From a checkpoint of a small transformer trained on Wikipedia: 22.2M parameters, rotary positions.
Each number is 128 + 24 x the weight over its row's rms, rounded and kept within 0 to 255. Layers, rows and columns count from 0. Numbers have three digits each. The size before them is the row's rms in percent of the matrix's.

# layer 5 MLP down (transposed), 1536x384, rms 0.119, rows 1133-1147, columns 0-95
105:171124168146118126110146139119131155109130124143101141116201168147160150140115155101166154137112175178131130169141110143055128128129150153124167136124147113113155108148134153143143096118120126129120122118150105098144088143125151125143117124142145136104076152173181084138118122137145143147
099:115156169154126153099146134121151147194120102150131155123128116160123085141114104113131085150131114145155149128077113136146161151164130105080161120128128133104120104139108163143168116144095164149135168133135152170161126149149132122111044125149135111117123123137144144127130173106144156098
105:096113118106168134140115105114145135088107134131128127150133110159105146105118101105127073128123134161121103136171134105162132133151119114162145179165100141124077108096157166147118112099120141123116117080103111092058111103067121106143190152131120155131114140135094125072139160109123152130
105:101127094139142079105065115143143116085145084128114106126138151131128120131126088147145104112108127134146135104147138155137143123132131118115131152083139137118109153135146140161080162121135126133107172145126088151117101106117164121103165152097145144120128107130111135093141181122112133123
098:094108111157112094085153152108109131175138113141116105109106143080148120106144130061106115119121172103115142107151156146111166113121115121110099107151103119093144123109129123148109217121142118137112125152129117135102163149139160118118120128131134174131089105080094106122147139128148161125
095:158154145157137120107093091153099131115117132159090118155103127132130131130150103124097129131123119123132197129153151137109146128145145117109093149143110129143170160124145101157142111138110112106178110144137126163131129084178099137140153089146114147165100116164108082117117111111161163121
103:133123120137091138097126171115153156148136124077137136130144155109109123113128145139114108106161103139111083150072094114114136141079146160148112165113122132118085112139143101137140130143091129138124102102132117129093149151103135108118142092122160107106174169113168158134162128138107113102
095:162138086152154133120133108103122138140124114095149085160105127137108134117143141107156145181053173144134114110129086184138133134127111166159112163140130138117101130148131127094134180112097129123125126141096133120111124109124128087138117133139121159099124105077158091129130127136121119125
097:119144079146140106165137124142142132132134110142116129167161138151135153127130150110162175098151186119109128139143184069144189107107135115107171118129119185114150115122201119148165156149138149137148140108121130089149173133133141155098134172145133126104118139123125148106131118122142153095
106:099149102104104158104149123177093129137123163098137174150176123131172102100131170156140137115147158158101109114140108124142135074102119112130122087153130148094106104130147134153141144107130133155170150125129112130145120164134139133168127155143113145132099075102136125143133110094132072132
102:121156122089137098113146176131080127137144113117137137113148128130121140109138171117145181136142116113111155132118127148168116133110144114117094131131102113114120087121128115128117135165140130145144127160176136123098128142116125125116112170145068134154173161130111112158152090104091131102
083:125125123137190145131141161124151130138107149128182137144108140134128126160107145148125117144110097133153154125111178136142059133105170119120128137099120133144117179164136128131142138141165160133115128098135116150146120148155088161135146087168132088128140109109149144154129167134165154162
101:129138140107167080155145142125105091146087146096091140123135134145117146127101085139127142172122161128105165132127078130141132099124145113140144120215130150132184132133130121102125177142128077131133126093115119088107130123163122098116129145094154157119127110119164142138121130087109155097
100:079119114139122125167189144150097106085132137104125163132107151118088129129130122129125120129163133168097106156127166141127116155146146105136117086131143124122094125144153122141167134130164134113115110081134131111133157158093170102126155151147103118118131122118112118153142100108105122098
097:092116148106151114147174102121143137114132203118083140171103138135109162103117104119079149135169114109128128120083112145123100151112124164104136121118128141126132139139093111140146123131062173133138136120119113130150166152145089165107132144110116159108136110107152170130156106084129144129
# layer 5 MLP up, 1536x384, rms 0.12, rows 1134-1147, columns 0-95
102:087154112129116128109148120120113111104117168125066100162159126121125130152123109127159132157124114145094130126127142070132145126126124149110107171137097134115130107128107155135115133161099097144110127090121151133133147099093164089080094121118104130126127134131126135089091106123099055115
103:162140117117124116124118100126165111114151148115127118166197150131133111121150123153083147126136117148085127094108107101138105130135117153116078146123110156123104116099122084077100133153100133127134074123114159138133139131131086095147127081131132091155084111155077147129117109125150144141
101:167148166155115163155120136160143155113154129081164109122086088156141134123105158124158121176096144094128137133174164183109128103100156129170121136109125162158143184106116140129105129121123126119126115178121109149125134142141103125139096162140163098165171140150151101113140146109126095136
097:125136139143139122157131121116110145146143124093135139086129138112144136142141149128131125168146146133118118168118119149093098142140114133189130110115166127138103150166142105124132135129090114114119132119114112133127097124130119165118091155144117120127086146147122109141111115132125138101
090:098136119136123161135130156122136104064167172119120112089164141148110111143084131099134110143151078143124102106163167126139150143103123105182148125162125121121126093167173118119159143103183125122157111119161092138131130137127148119141124116082131119132127116121117108122142161137122121132
099:136103118156124133130137106119116188129132154132144143103146168136104110153123094113136158139138130120133129141086163101148127129134127154141103123122109174112142122142106140173128146092101115108088113101169100131117133125094131114134078096151134097147101093106163139142168110121138139096
092:115130139116082119116166105129130117113125125174090116161125134103125117147145106160125136107126130147124134105105174105115157146142099148178175113133191131132138133068108117122148146141126130132144115090127162133160108130127144105113113150120120108116124085156117098110103143132101100125
100:117141178115138141078155134109087126116147144128104101092155126196107137119102173170137094193113178098141121128131151144147103159174164137129107143157124077128147176116134157117136153086155120112132148135149142132114093140115106129129151088153178115105172099124104156131089142186168111158
106:132112129130169119125133128117121143134110132141134126098145140098159124129090138169136140120148155142161097119128156140115150140080130146092148083124089139075153142150156085138127151112113137139138133083120139122156133160152129159164145164108134114090135066116133086156147085139115108115
099:133142113140118141143116109121150089139090153141089111112148133134137109134155105137123103167150143083104057079093163141166165139115100128129131161118131090126139143150095118110140115098138161103114114106173117131082109140103123123127109149092098109074103156132127138174145143105153101120
084:113123159180068127152109115163116104141156140154092131126143122159124105100176133068095133142109132090124127132132099126105158096124103141162116092125135120123188097138105150146148130177125122118142113122116136070111120113126159127079113170072138108129115062169113146123118076136099139155
103:158109126122131100091169116177131101087126185083090148164111137124098101125117100114148156164154138134118140126129082134120144112102123103122142103153122145122161157121137119149130124098111086124158120138122104130134172127152123128110159136128166135110131095129176121160147139104126148136
108:133100135148163121124147127156111118073106141088131083110146125096078134140127121125134125159145132135105109098142174116123100160134151133159119102143166148131108085144103127146145171120146116120179144131163134093120119161097153111156146101145094164138115095138107094156144123150112097067
096:127119117113158151090106095172124107118149066115118102114106126153118164085126132125140113160146101092158108086133175110142119113146108136123122130091123167129099150107149130113137100073126115165109126112133123127116118146144098119110159147121110187154113119149101103094181118128098156109